Weights of a small transformer language model.
Size: 9 layers, width 512, 8 heads of 64, MLP 4096 tanh GELU, vocabulary 32768, 65M parameters.
Architecture: LayerNorm before each block, learned positions, tied embeddings, normalized queries and keys.
Each number is 500 + 25 x the weight over the matrix's rms, rounded and kept within 0 to 999. Layers, rows and columns count from 0. Numbers have three digits each.

# layer 5 MLP up, 4096x512, rms 0.171, rows 1683-1791, columns 384-511
556501537455459529538532491510524497485472511517493494522499473446495512500501506541542445524508515499518506498487521535494455535483513474494520505509486525504486451527472534472448529530551479496479509479499477504489503525476488502504558493502505528512504486486505522515507498493488493509571549478476453528529520462536520521440545495463522462511511458518507511511535442468532517502496
489496493493569516523493497489461474489473451560484511498472512508493508512506519468472465524496450510503538516461499516482492517503468475450498514475479494523465461519493467523521480487522464490476503462468483529492515473465511496505500495538524521464537474574508465536498530495524494481491480516539497506494465475492497559547469530513464518489521520533544481533534491478549504511516
486483508544497497568533523474536480526505536531497502526477490491515474527495482529469489473530514499505498478507469506422524514539510454506528481516517495556481485525542483474510542499541502479481523538506507490441533485450493495510556520504488494470506491495488489481501516486469516515468500494459530510478509521527499485467491478457516501488461542534547496523502504494482467486489
522497484498488514491458504474494514493478505479510498514514515481467499503487551457501459505521493470495500483507526502515529497458530465467479501476497497540551520500497509499496529473497454460500500559528532533529531503529455482548548503505496569520472502528533555518513465539475517522499487515496558509499480501533514513504499490498493465482534470489503452505520503458530511534506
537520481496520485508508493494528525503500505510475499480521464477492499483479506528503508499499494499529523524515486508504501523499488515537530480488524526491489515513496505456457485510512480520532487511513498509518507506451503509488502525481500505521525501497529484487518489529475490552524518516484473492485526463514479480515524482483490494467494505517473520507519503490492480516509
502513472518472529528498490511529492502459500505521463487499533487525541506548533540497504519539510472476515467474488456515458485488504505509490475467479485498476516495466471484448458519487475535499500454495528482512492529495497521477517521500517492533521486473496509500532557495453487498519486493509495519568486531511484501552510504442492491523499532497505494503486495478468490461481
540495498493520519499546525494494493494528507479497535484503508488477518521511490527484485434454465563518538517486498502467527525500498507479520462466504517532465536499490507488471470475512528477460537534516479484493478501497501525494523523518494482517527560493498484494480455522482502534486500488510465544516489557506486489509534508484494504528534485510527478520481525488541518521506
526499475504522519503494478464465492526543453477552485493495487516510527477538478488496509514511505510566469478453544532499519495463495474537533477516477479486502492508528471488490463503556503537503535522494509488505571507535493502497524527506461512483501483479490491541477462472501450499512512484494527515459517500493542484506528511475528492484541524533529467466519527506536514492495
521490511513485476518537507449501516471496477473472548498525482504482467528478512542481486520472522456474513488492531503470486501533526508496506494508513494481479472515547482449493501503501484461483475495546542513520466476459490515482511523540534457514526489516524515499534475496515556520526493490484500481544509508496518532558529524506506498486478515461490477439494501459517517503508
523527544503488531530499446500544494468543459511497461485518530484498501445501495486494492522489533490507500510534505527536491475488503515488471427490564478543492496505528512524512512567476504526482487500477417470515531542499531518540501466496454497496520475511459491530479477534463521504472573508559513567462513505493484535506469478509538527559485486488499526521486520518564480505476
459470452542494515514528466442521528539454492490509476522545505479489430482477525496538518474479496490481513505499499472520537472483522470499512489494511462528504515469472547485474492501546504533490544510506506488477476506477505489518494525513458535506501520493509489496519492507471479509552517528489489554507520491504483483496481449519507524470503499509487511494476487565508500492498
458486491538486504515498486520506515487516535501471497500509509508484538531493535498517517489495514560532485512522502501504502438472489469502499477514533476517492510506511499506478505491529511442497465475525522455483483517481443501501436557439471518487487522505449501471471470552485548504513504508527539504472501522497560524501499531462549541534538528502518513505552511497467488471495
516499486522507494503459479518515525507481529485505512490489499508504504531538536523480462535526494541503494513514577429500528485498485488442485462461505471489511477496529488509469473505514520549497527513494509488477526480490503500469528504551470469484521480488506499519495447500523478519516481471445498520524504556505528499488472511487515495482537517492506486490486447489519486530532
479494461472506478518511543497478480511507513508514517487468487473511524485464474466499520497509456502491522481508536488561525482530494518479506497488492451478491551512480492549510493496532508472527503531487502483469488489490510469492481480538443508551499492514536505500535538515500529491494475514514541465510537491492448467500468454498452502502514509486526491469513480471526496488471
527529489535516497512480491493501499519516496521506496487461528515517500509481471548549499505504483496479481522486528460435522475508491502481507504507542452469497491527490500484553532515529502525500492491502508519485517540554530514503516472485539482518511491523510545442472511501477543494513506489506463460490517488524517448527495510522496455465477510472488504499490490488521478530483
536469461431525504513587461485511547505489507554551519492489513462471480488512484521502474494554530451457501536480529481475541467494483511482472525483502561477537528495480504495531534489472520493522475554464502489510491500519452476476546522495491518517476488556473488481483469491486473500531497476507498528504485485523501463501507456488514521520522489509492486464498433469508520519485
544466508480510495536524525513530515480529450478525518535498483494463490480496481494490509513494525487499493525494492501513489514487563507498522500515524494552505499534522503527531470495527472484487500559504473497524503531544529510532542462449494524486515506483494478512502519503488511457475549524520469545481553485516531484495463450536487503486493471477483534501538510541496520505501
483471491490498539515521528518527510488499488526487546511523507482510507527536516501517497508498530500491532485515491496495521478509493492500479504477489469536534513496498478513522523498545551497457481495472460447504486493495474464561466481483464468502540534463517480549454497537472495517502494509464521504468487481558468481523505523498489520527476520481541518465506500492477513504495
488504505501515531480485510491512481524525486484506479507488490509499503482490499466525547501521503466504490473510506478477480501510480455486478535474485462530496515503549485491495490510519515476528453544485479524520517507512516448513503477481534518519479479491508523497510507498507506528472522509479528487511537510538509473527480485520493526525511468469494489469520488499504536464496
540499532508508474483478547489562480490460493498478517501478532445514504515528494559503497524490495504491522428506498503491560510526496465491485487521506512519511565493470508523489543516505519503539513493485524536475478470445505542470510524527494548529491501528519526503538520522500508506490470471480512483525450481489571480468510501469523482552509481502524517520515501497474489527533
505503543483477492530522514483500512472538469491502546529517502500457521503506548474519441499464439468500474490499552460483442499515498513498500489483482485485479527513518484535474466497502482507511509453477482442496500523551512463512502515498489536522490471489480495471508533472518476478477486519574481544478500520532468458533462518479445490481486501434498476480489494497485451524475
487492508505490492499534503518521541477461503477478524518517487557482487479528536491539530469498537484495484541439458488501482483491509507479525494506454502504488481507513483483505514453479517469512480515470454502487508525549538492503519452520466489507534477512482501491490537535536506491519509513480494490514478491472512536498494478542447512511482470505558541479530470464534475523511
468527498473496511543507550555509510489487508495479475496486486508451489490446465472474468470474490476451459541540496473510486486535500541507486493519484483501487492494515538483545502511555501505507500522495452474525492482471476542501495486510573496449490548515502494415515475475514504524482505516505535490494484517499503551476516498517512503487507510515496500554483470510431473471490
506494508491490519486540503537486514519506486515483498481511469473511483519475530475475498521457485482490524523489525515501503502493510507478515489508518526491517477518513513484515508494523530494497507483526500510486471476507507454508477461524512495555504475487516508489508516488505449495508500499496519514483476483486492494499529428520485514496480512531500449499449489485514460480484
515511488503536490440536507503516517461500508512507586472515485496534527472456493518483498503456506542507471473529509491517483505471516491515494522490475484486515525472532461476525515506505499491496529507513526459494524499491512522494515514473501537544460468474499511496483492489476525490483510477492517496505507468450525520524494523538485508511491494516509521449487489522514548530523
509501535488508527469505468498522522528507488487501541490474516515526463452497515509511519493498509482504521466487498489527474510470523494494520475486518515460533534489524488522478459480449539469534548516500505500490503531560443476483496511500473528511437519497493498508494493499507492512517464470485475513504483526504511494514501525505464505494473502505490527508499487510482505505507
498501489520535491463486498503536531502515463506502495517517499531518517502549500473514485485446488521487481508473510504518479504479501500506510470465506479464525429514472502534502533482506537499478520506498536513505523478487460481443508506518484506537445517503494522527497477509510448500515525504480507446499497475523493537469501535516454500500480536518538490516472480462492516561522
534476543522497488513479501508491546534489513481493532526481475499529506493500500507491515470501485493520471496494533499530475508539491461470528517519547500486507498524489472494497480469470520508492507493496505447496507496465510510511518449545456538509475527483491455502485497504500488483503511476455493544478522513505552481515503479488497478476484533468510457463485492526512522533492
524525474504568525538543490523495491476493484512528459516466503488494502539530474437476548492487508467497477504499480487469504409533500483518495528511525558505504518552436488497492422503552516481513466456555497493491587451506510456486505459492578511525541530483519510464479465462467511495491524535508478471501474462524499507501523504524479494530514496542441505529462457498526514543535
474519502481546481529511491542534535502518467495536515497488478481496522546428532549504489539505487529489610483539494497556528518510506427468503495554503493496474537529502485523452500507532475500539491515507483526532510472478516512541511461481511498476459499481535467465513483530521501511505518495464486520506494543491509477507457529458505517476469521474552466450527488499536529499523
519486504512483500495507547498497514448508495517485513513505487529457512466508499522520550488470495518518516521488492507520466481414490519475528516509545474515498464518527479497518487494468472472517527479497459500481431506467480461482518454487470491520495513479477500512496479511529473466493510499520507487525460485523458463507540469505511482470479452494517423568487531519540490462500
466466490489536520505494500536525466484534501495475480503475455518502521494512501531511504497481541510517465503503533517516533518533539495475500483458482541532483570494541531520489496487526478511493538535520493475480498490533521469511474441473508559499528511448503517518507489493510520485475534524470488496497534489536479475506499514498505484506478507496480506498472501508510504469519
530467511509506483491495510508470487515461522507504497469535487477508505528486499508515475510559481511507533504549491504468458472464457500517525532447480514493487543472517473535514445498535481526476505458523555484492502484526524467484442504457541498524478535528498499500502472539500535467529506504465477472488538521498512478520482462494478493488526454563515458518557516476500476523507
493550466461511500504493518513480480503534542573480498517472515495524468514461499524479520530516549559495491527515533510463496498495481535489505477533517459498520552482485497473532542518486529486488498486522507497497523538524475515469517530506491494499470493456498474545538505483539485514550481491472521524512487478441500511505493539540499516477487514501451479500470496538478534519466
486497575501507492505459526511430495499493502453484484513478488515458499514523478483521498469475509523488462514529460493515486536492523451498511510484497493514517500490502512468487473488465468481492515460498496526495502510504457509497476497467472484504542503472549454495475534490475504457463516505450502511495525499466504489492529546484508495479484438541491495530473490513534487529518
505516444508500496491466480503489519520514508471480493521551508497451528504512478533527528488501473474503469455473497483530476491474476468531477561515478528520504473491514523469500504478500509501478504513498510502482497486515511509528487504505459490491476506497483528488455532525473501494472496456494505509505567459480506505507513484493493512515526496491501500516505495460516494478486
507477464490466509515522498513524471524465476503522482469521526514457522470497545497521484516555474514514476536500509482509549461504524478518480498461502481514498469497499513476456491489507519474443487530527504489478503472477500516511501513480540511488527461484512499468512503455526484521537484500493514512499460514497483473519457490484487501468487473506474468488454574525517456495458
520522506479494444506490480497466474511491493474514520524533493467533539500502524518534562503510496522519508482478474480516479518496524492497477531473531518525529496469482516496508521473484495514479460475513522532472478497537508494478471494498545513517523555500495493480514536539527515513491515464503495510502495459515521479521482499479499497474502510525492493533538509502501482531527
509481527468551513513502512534521497547506556452499488537497489517451504453474489528483534551487515505482479516541504526542523489536464497479532475501479503508500537480499524543484513514528483493491470459482509490516441478494531482473515456561437526495529526522481497476538499507487521477467475472538442517539469506532476498531493489495515502532489524506463470521492494470507510515468
505516531502528500510536519494506541487508501497499553460475472510499463503512479520517529497486524479483517552501523497491521458515488544514470504454518469500466545432495500557505523523517521491500470487471487531512493495469479537501502517460520507508445482485528487506515530503508496497497518498476448506496497524470482520489512475463498504498532509516454484557456462512539494457482
524464457496543489492519523472483519480524505537453484476494451500484477449497507469523511486483544488521551508466505490484504502481558532438457506458508514488528509494470533506474474516498503519467533482523495499497524524504486515513510465504500513497486517461472467510527459517493456493485480504513570485501492471488525505496496565577507514519480509469495474523480507514508516527492
529506484507487532444476477498518525532486480487464523507470493495522496509473490491479464527508504538518520463503538472520482489421496514491486468493490507464492506528482507511485476537503476520510480499508523515524540467524517490523468553494529489515519533533471517453528504515496489557430549547519518515445538504511500515508504462497491511525503489488492501482505487476484493486514
447463471484463527500477510507459481498466502483482518472492506455505488513502467524486491506495485504489495530502493468528511522505503484544463509533534503490522479488481503473459494497471487525496515521524539511526515531502480433498487553473480492494515496495525520512504493522537550538503544476463480438527520473484504507528463499509513532489512500523490484467476501459496506537551
494464545506503533434511478508472532524523497472505495558547486504519487486529507473517491511492515500468491519520475506494510444472493451503484505531529527497444486502475552495510533528461504485497510505477502465468506496467486482489486497526533496541526491535508523489505473539481482522569502529523481487444523471473492490490477550484493499509528499565486507502502509453480508470515
535454488499507486531529538492472503495556504502462522515494493521510564513462508510505464477449503497522499514508547506496495509466491505503449495539526513504527508544516485524528454501522505493509480510506473491526520446501519473464525492536476487519510478493525546510529532451523473491499506533443499529523506491473538486463517540503485507479506517556479484501487529482511467533492
540543498504481456484482507527528480515480477531507453521478481486472508503528491525485502481491465497459515503504501479541512532503505507458516501503485495512491469516503461486533529509471506451482466497507530460550512515480485478494500500486496493512469531424502473473442471499516513541541498511516472504479470497486502496498507511491491498482525507464476496499493515528457504518524
512550532534509500485456545525497526492484465482526509529484508513473486488504475488495550496498496466495503484480485498509500496509497524479512516527489507512478530541502525514485469519511439498511480508527504494542524525512497446481532521516493489480515516504502467523515465497504528485508490500496527498493516514500521486466497476461535483505459481514502457494492496520475485510470
533453524495534513517509500497477477494457495506491490488457470516518492516464494490506513539513465499477460540516484506483470483526479510513520541506522436492502509492482497486490478429512463489545484462540545471511470472519465531489499475525486509532531547490506501477522516510469490519498505481514499518519503493512534517471500506545480471477485511556490513470459502460517515516546
477465527529492484500468535510534459527493513461444467491478522527498586527524524470461485453523523482482497500490467518528522498475506505526511462482484489478488498513533514493540533549491497510457431482504463495521494500473472494506499499517517519512524504540498472508493487486448496521528518475512456504446492492508512511475459526541485504519452513492527495523475438484465464517528
499527442481528453469478463519515460485505508496513493499473522512487479495468487448502507502486489512503473498466500483485508525481508503507511540493554504491493468541513485495497477456504506467526512503461497493546546514508526492448499475523467515497467479497513483480553537507493497492488486529486507495498511507525501522497457485462484474515496515451468535481493429541509534522469
467503531488495498471509540510530496495528520565503482468513488502466499470533464476519478492458542505518524499509487497508494514479515514487461485545501492493478454477501529533515490528518487516493483492499500477500484490509484513488541509511531521527507506471495551520507517521471561511488500490451499451507484476516511521512510463444472526524473487514526522483524563483482507542505
520529508499532486546522513533486534551513509504454462497528513520530450538509521489508455505468503525479435515534503498490502453545503473505524512483533506530506487484458477521500514473491492455487505507544549486530526472542492518523570505452445548505490526470504491501503518524513506443452539489480532530508493468509482548559512524494519515488506535453500476514483464537474462545520
485493447457466495507507519519517484526499486453514474550465493494510460492442509506505459469488542515451510528527527497514474489495477493453476475537508507486504498500517506490519486509549518510479494486483525502508537510464496505535544493524475559491446532501513467498504493487473471522500504482490463493463481480527520522550545499504501522506499529470478504470521466535492459497518
482501472437473488496488468542567493476488568539471500514523488529488482471500502511493494488476522470466501479517523519453522496498553506519526497498529501484509538493526484469481511531518536498509468526456480483466491516534489514492491490468520465533502472514497523474455510515484509579518497508586517507468510571496500519487538463466482545490489497547520477542447514507478491506541
515506553441502521527446532539499502509533516505529507497496504529504567533508478509514511522516534476507541525516540489503543505515497546499532531485489534499484509463558502491488463510478488512474512441505484483479500489512485474474499518484492489527534465479507510508464465500532504526456507485460513485485564455562481535488493526516496511447474520528460507488481511451536527503490
453471517500472553526451511497499485474463508463506493487499489507523504479529506543528495532487517512462474508495491491496504465551525491489505542473475510563463461507508493480496515481499495511487498514546502506463529491505442484464545480486497515484504536466493505494549522473491506485523507527502492549475498490499501556499495466497477471509523470544498513496494493488512509519476
506488534466493547471525531507525492457485498479524493527523553508509516489479540515528531505504501492531481521489515521495513493520499469516475510500487495515485504528508491514446492501508513511490463522532504500470470516494494509524510487462549497488497492516511499526446510469481524510495505441485538525467487485490526515515459515457508531495494506520504505490510519486492504504517
499486512510543495461535485510527505436547471467504490481506487531486497539519556497490490515499497526411462500505468501471502462511509533471501486540466526490509490483533467497515500490494513486514503459468517472496492500435507455543460515492500474533483516485492482487496493486499478488484495516508521482501475510513495501534511497523486488476484537512495500486511534527510512500459
556516500513593466466472504438397495518487454505474466493521526509457493466525515476474491502478529503506497507393550548507580487474509542495487503482496504543527520536450507508519519443507512477506477526477483466491515496558454502500442561472458513538503546509569484511499508495498515499483561502455532579507501494504504440495500448481406508493482489535512487566569440540521521575494
499453522523482485498523487491549499485525470489521472516495472522524497539460456508480489494480505474537460478491482514519498492482490542530511473540503505480501515514489552439488506497464505501483504500512458500513496469519485489505510514485515490509550478510518495504469491520477466522460496520485442482493545468518501478440521500548492521509483500500508451550471499498513484464491
443481495519531508486479594414429529541468454468551522539487538413513584498546477486562495573583510494563468462534519473484483539525538494521558465477486521433543536498456494488503501514495541531461471455549469506513538487501465471437507478459479582447470526481542560534532486497429500470478483547512550475485538526568483446455491485429447408476499446508476537523478457530460501459505
503496510488480507504529515502524481493520510546497464485533483493488491506522482496502509469488544514498477496472474506498491474503467476499466484484498516497487531513503472477481489490496518488514495505477491496503446467481478504506528512516508521493485526482484499489460481516494504533515489468526507530506476486525472513473523531505487463510458511442512492485526504503541508483538
523474479495513482509490436516515476515503482510469501516516483522529501503481461529475508495498525536494513516504514435506498473520509514451526486491487520510468492499494527512457491509500496480479509488543514470522509510496501477465498485477524483511481471540491515531492489502465496524503498503517477512532492568505463531486502475524489490522516485515490492527504473473518498483515
526486480463529500457491486475488501505508509458495533494492480480499511521469494500492516543476494492523491457475540519516477480477519470508479463489513481489537515462532462522493515497499503508470485522460459475482524518471462477519548528451536490461506472490484487470489436476480518501510480462494510562492480492493470522454469494478467525474510522488462482491516540472534482491506
489529477498508520520478475519499491449504514498467533499489531501510489496497488512520514479504528474479517473512495460508475476496505484499510499489478499498508536490472475462491503490520498474515503530457475496513524493469466489509515505474468520465507513499502501511496478508525518467480476486490497498502491527493522529482519510532453492488484510484483485509536504497485509453471
539488484483495473481487470522531446549476469520474530538539474493481532484426510453494497541539500469493484481525500472546535533539542502495484486522484500484523516518467504506416536501462571498456480561531493502446502520542495459527455517498544521523524480500475484521509442506516513528494513489544445461554501553541562512524490525502448525513468459531490479481484534518506494471464
546510523518517488493484516514507481478477552533564522515484500485515489454547532482519498518512539520528470498497509496484550495482464470536463478501515473453508509461481499516546474450491517515492498532497500507503498447500530528475531465457502516535471505523472444476481572538487479480507544480472516438549515502473486490476522464520464483432550472474521503488519470491507475520513
498491470509490497493508522525501517492511461487521472485511491549477472435480507518513549506522551568515507515469506510517462486529504514500485522533500487473477477505502494496525538465520447484535486480543531528482484494538492497523524502533468519498477493499551511481502451510479527458440493458486515479558463513503481494490474518494485505477573523468519521508457486573497516479477
498518514520500475494467554496496505518519509494494503505470517497498510495543472459502524497488516519462500512509475522498491519496482503487472489473491523503512511503507484535497473538515494509534472520503512463469502501504561481517520486447488531539495528508511517541483511556493469495414495505477501524491453513483520505487499489486518501499495507514479501466513529488560498495505
474512491497483478472482501489504447488531549503484503502492501477551501545530443487513499477502507477489506518495508474500476532467531516469482484496479520517474490489481453526527483482493501519473503519488478534505496435449474488453500500486447495499508464495489508484514472475509499501474527481538500493481482539508517513537483480503524528521504520490453492528516505450511508479515
516487502501528515551498543604505487509494506525509549472520516514486482453489527478513476529514553519496478540551508496499459473511534554509502543499480547510515523457516501516523523498427593479501540480479486529506504528485501536498479482502459501517477511464532477484506520475477491519522515472486464497514557532521494523518558481492484530449527530535542487490473463481444502516474
500486509493489505499492539521484452464513534496491500497497487562476493498505476508538524477511505494501538502475480505514481494499507467470468484489490489521486489542479497520533521559480454484498497464511550531540501523470511534506493482493506482505526525482502511510517524474476508509497486488499476517488511497531513503520440493525494541495465517517506508451500511528484529525521
483511509516511493525505509447493479511520542501503450480486504480529501510514474505518508502516530499486519460503508513491517541505487513490454546522461544509513484498545500484515448471443538566498525485528507477442515486502512541513527492522476509532540507462467496493477507496455518497512487545497470496508482516520494473513473512488509540469533548518540482519461507530484516530475
487502516496551482490532491518489468461506496522522481463489484529470470495492545505482519426495460503480541472502498489479495503515499506515541491476498505491537525464474467486481486479475468479487512489484485492478508462517466515503514501530491466485512465526475463556495500506513475480513518531509490522549527548494510466482516511498497507472490522504528484471517463525473497478512
513453480529516497498502516500550562480519524440509500487510478473538492487485477480511481477489490490481499515508480494507479474557513507515514450538499485486483499560492482506527517533498494516516498513505509502493494499489506500456520486495491533502495516559449498505500502473499511507491511493508511534474518530476486519470488512487459521508493525522484501536512498456509543468522
528490502492553513463541505491498468489516515519445490497517486482471459523508514504500525470510492498484519485498533506467508501470488479482486485509470438516516452533482514484466496498545541502503493531514538543533523538518493521483482528500489505538476469469521514528518490518530518514489466478502522495462529490503496533508480484497498529496469492504489521487488495497515506496520
483517505475542412463494491436546495482541481478491470525487512530461507500525535500479509484496520464437485505519514491535541513510513485469488518484522520507471490486487440496531497465538490505513500505478496518529529482509504478469552475533500510548506506518546478488519509508509531458495487551512492521517518506495499523494502480509474491471473541476535468514543490529491504472495
535532509541510512520513490472489527438510502478555480526485466477459531521498515504495525478501497482491508455492489510491469477463494503475519454538510521499523511492538509460522474509549475503530530527478498551486514506486487496510492478481458507492451499515501527484467528570516550479456514479543531523498460485491496455493478506470481524493481511517523494472485503472477504494495
429539528495494490497485523539495440492469555532512530494579496461516499478452486501455457477544508464484486561519480536497522491512445433517531463533526505499542508512514478478537479541461457497474496507481496547492444515531533510502469515491531496484486509499528506460470495490507515524489474487531483484499465536440496526489480539474488497466494495497496487523488493452521484452532
495487502513496496488539479517525519517472481477465460487488493507487491469542485490532533495490476523457486479486540509478530499464496450520478487511510510494487523509504487456508515548525472477482480520517503506508470507477527517505482473521481488548513501515491506514496524489511520514523512523492479483496539504498500488502466521479503505549501532479496489509478447535471481477491
517497501493501529501505476503487503471486504484520502517521530460505541505458527512518500527471513500496510492538515533537534488472506481478469557477474500490494469532515522506463483497499488484491516462492481504514517481510446500504498467475526505491490518510485509504473477493504516507478473538504504495522498526534467498504508500557516513516523491489469475480493511520500527513520
494498513475533528530446508485508493490456492466525507508483519521490484489506450529555502478476471464496541533442489450496532528467499474525540495475517452506505483452471497521519533463497449505477486500493542493495477492468479530481472509486509518508504494510485510499469521526459480518498503486489459491455490494437478505513514497535512485530490531490508489459563532494521469506510
519503484488527522518526482505523458468508518541529535458504481449462516447470485548472539534489515517499483501449527454453498462531506497461521550453516479500463463502493472500507478478501462485474512463493524507507463490516510493505476505462491506491505498510507482473474481507446459487515496580524479548500496493548477474499528481479524502499497508479519503497513519508502496464479
470486471520561509487496489501466588502483490494423486515530462503480508512508481516490457482532521471531477501484529515515514499516446486487519477466515462508562465483503519512504468482500526529525492514514523487526469522493516485519473485529509519532517546481532483494482490536552533490500475547510499466558487477461527492510523487470461505482507493509510493500482520514518508470503
469497476510501493473480523471519502508533492464454486520522516479505492493505447502493482532506501510501503485509499520485494531516501440499504535514464503527497478536515453495503527498477475502524515454492456565517506463518486459488511545508484537543478543496482482474528495494455534497487505496456521526528492481534511518497509474529493477489502512495543508508504482497497552513489
485514490452531508475463502496561513443531489460530516538513496492559479500586501478525487483537526462465491485506504499538468486529499464538542464500512510463483509542547477529516440535480482508545462458483484487510530498475503512440476439515520510502523525511509521533501515529515571485491542493486391490559551471506527507491512565467519492495502527467492509460471481519498509529523
511476542499486482508546491467509531531491517499527516511459526550548469520475500499530490476480485489465506547458492521469477498524517487473486495494504518490521531443493465492522466481537482485475475486447522482510506490527475511500508528491491524504519472535496512484482496532538498514508514458476534485496462515499510476474498507471495480495482533486522468479498512506453499460516
513566499462539500489506516536456424544498476530501493512437474492507559435482472510509489530492558481500525496484536510461487504496439545498518540494434474519510500483471568491510518512444520544474492524470521549505461503506527463505487522474519556484510523487489515528499472485504484446509463455506467594533493502538509507523483463465515510473467507501483473522536524553527487421513
478509474500520472499482504501526472494507501512514512454505521506499515497515499521520561511509491501505498541532510494471536524469481466512481494538506494494496515523503469493488479510512483495486481478500482516512529468454506517473452525512524511506523572538487520541499474531518485504500512478509471498500497499495446473481491508488484478505496503532501521467492504515486498504497
544499517506516547508553506495527577493461487541500484497498525449486519472531542510454461474519547478517545526477497502478506504556525462471443495512517502534514465503483507504545490516505523476536489511531511568532518496468467555463571475489495513471550513481547469506501462463483499504477509483525537538518481471479533509499495516529487500492529462487510502582515468527500489548513
479520514517526511488511451469492502459489503552518526527517493508503510533525500514501499503500506476476485502472519502552469466531496514481509486489476494465486516505557496478499496529470474492491503506505485469506440539464526501485510495466470496474529493531469532472498461494508510543493516498506523510464525483499513494488499450554510534493492525520465497490482508494509501501507
501506534512455516485455521435501477477446502503443472501495532463502517504524513556525522532474520482486507498530496492498511477521505480465526471518506503493463592509547481469464493489488492467510513487483497487474521515472504497495501521478519487523486502511497469490487490473501490484483486465487482495567480497471533539475484534504512486535521478519501520507505490507499517476474
513497506516508499493502514497521486487483486509509467498490507472453512521515501518507509512531484479474495519500525526458438476487460463427501462488474494481537483484484466481514500499510502480535480498504501487465488501558452492498468542508499471500429495507487504496502484524524507491494494494515443464467457509501476498489492518483484515497476521554518489502490502486554471438538
504516542487501509473465472458536501483535500489485447449499510491491501490519456509524487483494558508498494468480533485512485503499544496535483533492530517499533458506463510533523462523555521525517539476514485527490498488502525477498501516507526486478484496468503493499472489510506512522487513450480500500528499518506500524483517543488478490490539469501471482517469495494459491476523
526514497501522510507490468484510467521468512502505478503533499497514490479506507526517469537557522501455510499494420479501443476466467496477484530498526501454484507540495498491488481481550531521523472470536522514495499506542463523486477526554500480510504509463488501505481503503525506452497475461482456505487508508455520475514495520471488485482455492546486503528463489512507508485446
486522484519467513510514462499539495490471450538466486578482552520526492482491484533493483491506478493536496494507498491501497475495520503515549479500508569511478503495513511498464497511484525473491527504483486487486517493470508472486497491486518500481485509442481514526523486516555483521479458520468512484444497479501525480477505572445462502524496500498448503471488502469508536515490
486517485471483500481518502558513458512461471488494482545493485493513486522538529448496494473529501496494527491467497530504499523509446501533511485531501500448445480518480487499444542540497482499474499491523483496485479454503525469514502525477489494501510509523512473449495459526520497488504506502493503505519530516486502502508505442452527527488448507500528463494468514521446528511481
487503498483544451497492531500558523446482470463507448450502476529456508515532467520530509474490494532536509528501490506546518515500520519498521481565511499558510490521474534482467506517530513451508517463505473499529543524500494523496491486541512509502511505501509535518499522499510465504503514528473483483489489535522524534511493496487487506504552504488470476526422512508535546503474
469530543476529509520497505521490466463521444469518475475486510524537526498499500487497482500493476473511419514501518522508517495523479502489514502495484509503558485498471472503495516501521505488471504488462512471490493510509492497437513469519460521454535505510486515487499486532496528513503523521488443517526496442514462514473557486458451535519480503500459463507501481544550535500466
494525513506501491472485525507462488498518494469504500475484514488478512503442520506533420500501496523568506523517493500512476523481527514520534508508474521481496485466528540485530523505522504469519532480527532541525521460547469513514515510486480518478513515464496482513466450492512517512529463474479498540512490513450512496516479482462520508522515487483516489499514507476522519490512
497479518482455525513489531518507505466502531504503478476497467521521475520493517469532469500532517507486466458472517477523507494502522522486536506479538507527509483487477501485468486498538499524524524463500528500500520477510501541502455520474471507502477486517521531498480473487480533475488492495514476469473505502531515504457505486523508465524470509491510532522485478483512516500462
491499471490498530450513506462516495535519473489560498465500491533484485498511511500508473450480498549512548511531498505536520506481471502492523480485432494547506441536508504541493541479553509529461484480499512560469476495509522492505527551498487520505512525537441511509536540488505465489450477500486488479495487485506502447512562504507504504494480581540506493472541564499520472519493
496483491536505493476519477492503464504472520496503551525518516508499473486460473514437541529489497521531513518484512490534478471554456481519486516477464496459524523516471464519496505493520486525498520529476503497499474483496532520540515582493477536477493473504491510533478465480576520513501504508503495489520483521483517507507550504528475521502521527458519500471456510526478466538504
517499460518508463561565503499526435520460506528517535527529506495481458487486523478468477556522509489555486540461503526450523513492544495510512501468441477554490524513478555502510490492515503458499489480431467531500429508497512453496494520434462499541491475519490444453460561477484465495480519488498436505546517446472519556475485499471486590469489484506540506504500438495525516544470
584449531488487518501501528479535537527516516504549498508444480552468502453542516538500478539518460460503510486542498468483523500513499487485468493495506468498542496487495513531485526529504479484529495494472539519485493448482449530511474475515474507503513512502511531525511498553433465473483485499534512491516532485456498499495528497495501488471482569493457493523533505474493472517489
459470474527573514558486502515499484509547482487503460519496535514521470469496521499472532456504532471488541519477514508506543503512565476504521492534506430472515517476500490485514527521479543468500542517521474497520495477470448515517480519472441523555534520506534528480481470494515516528459512492493518475521552547472518523547438516541469518498506512502510479535535494489508485504461
505524440501469508539494514491527433499488513476466472478511490500514494507489492485493476467501560495482508509502512505495523468451487532467524509501500510497458539467540494473517509500497513492466478496488485502509551506487520447474485491480481508527518522484478484511479494542487526539501543551544501515523540510533512496503549491505497507471501512517476518475486539512446532527435
527510489489483529518525498511550547492465475515515412529467489487524464484511488518472542487481492477483529530487526500525483509440534459444523453563532497479502535494471498505478496504474498544471528432479490492481483501521522504518472460492469531537512466521544526473466483488514506470518536472479527528492525507485472508472487511498509526508435536496511476476488498498523482469526
490517512502522508491511521455474476546514493506552490521503497484462486512528504490473499485528490468499551460469469519475474475458470473454472504489466523521489493510486492489456462545490492460503458507471500505526522493488528509478493520546484561459463508505504539521507492503480496551454494513486498484445511487467520503515504542488492502512559499499524457477505532460494480446541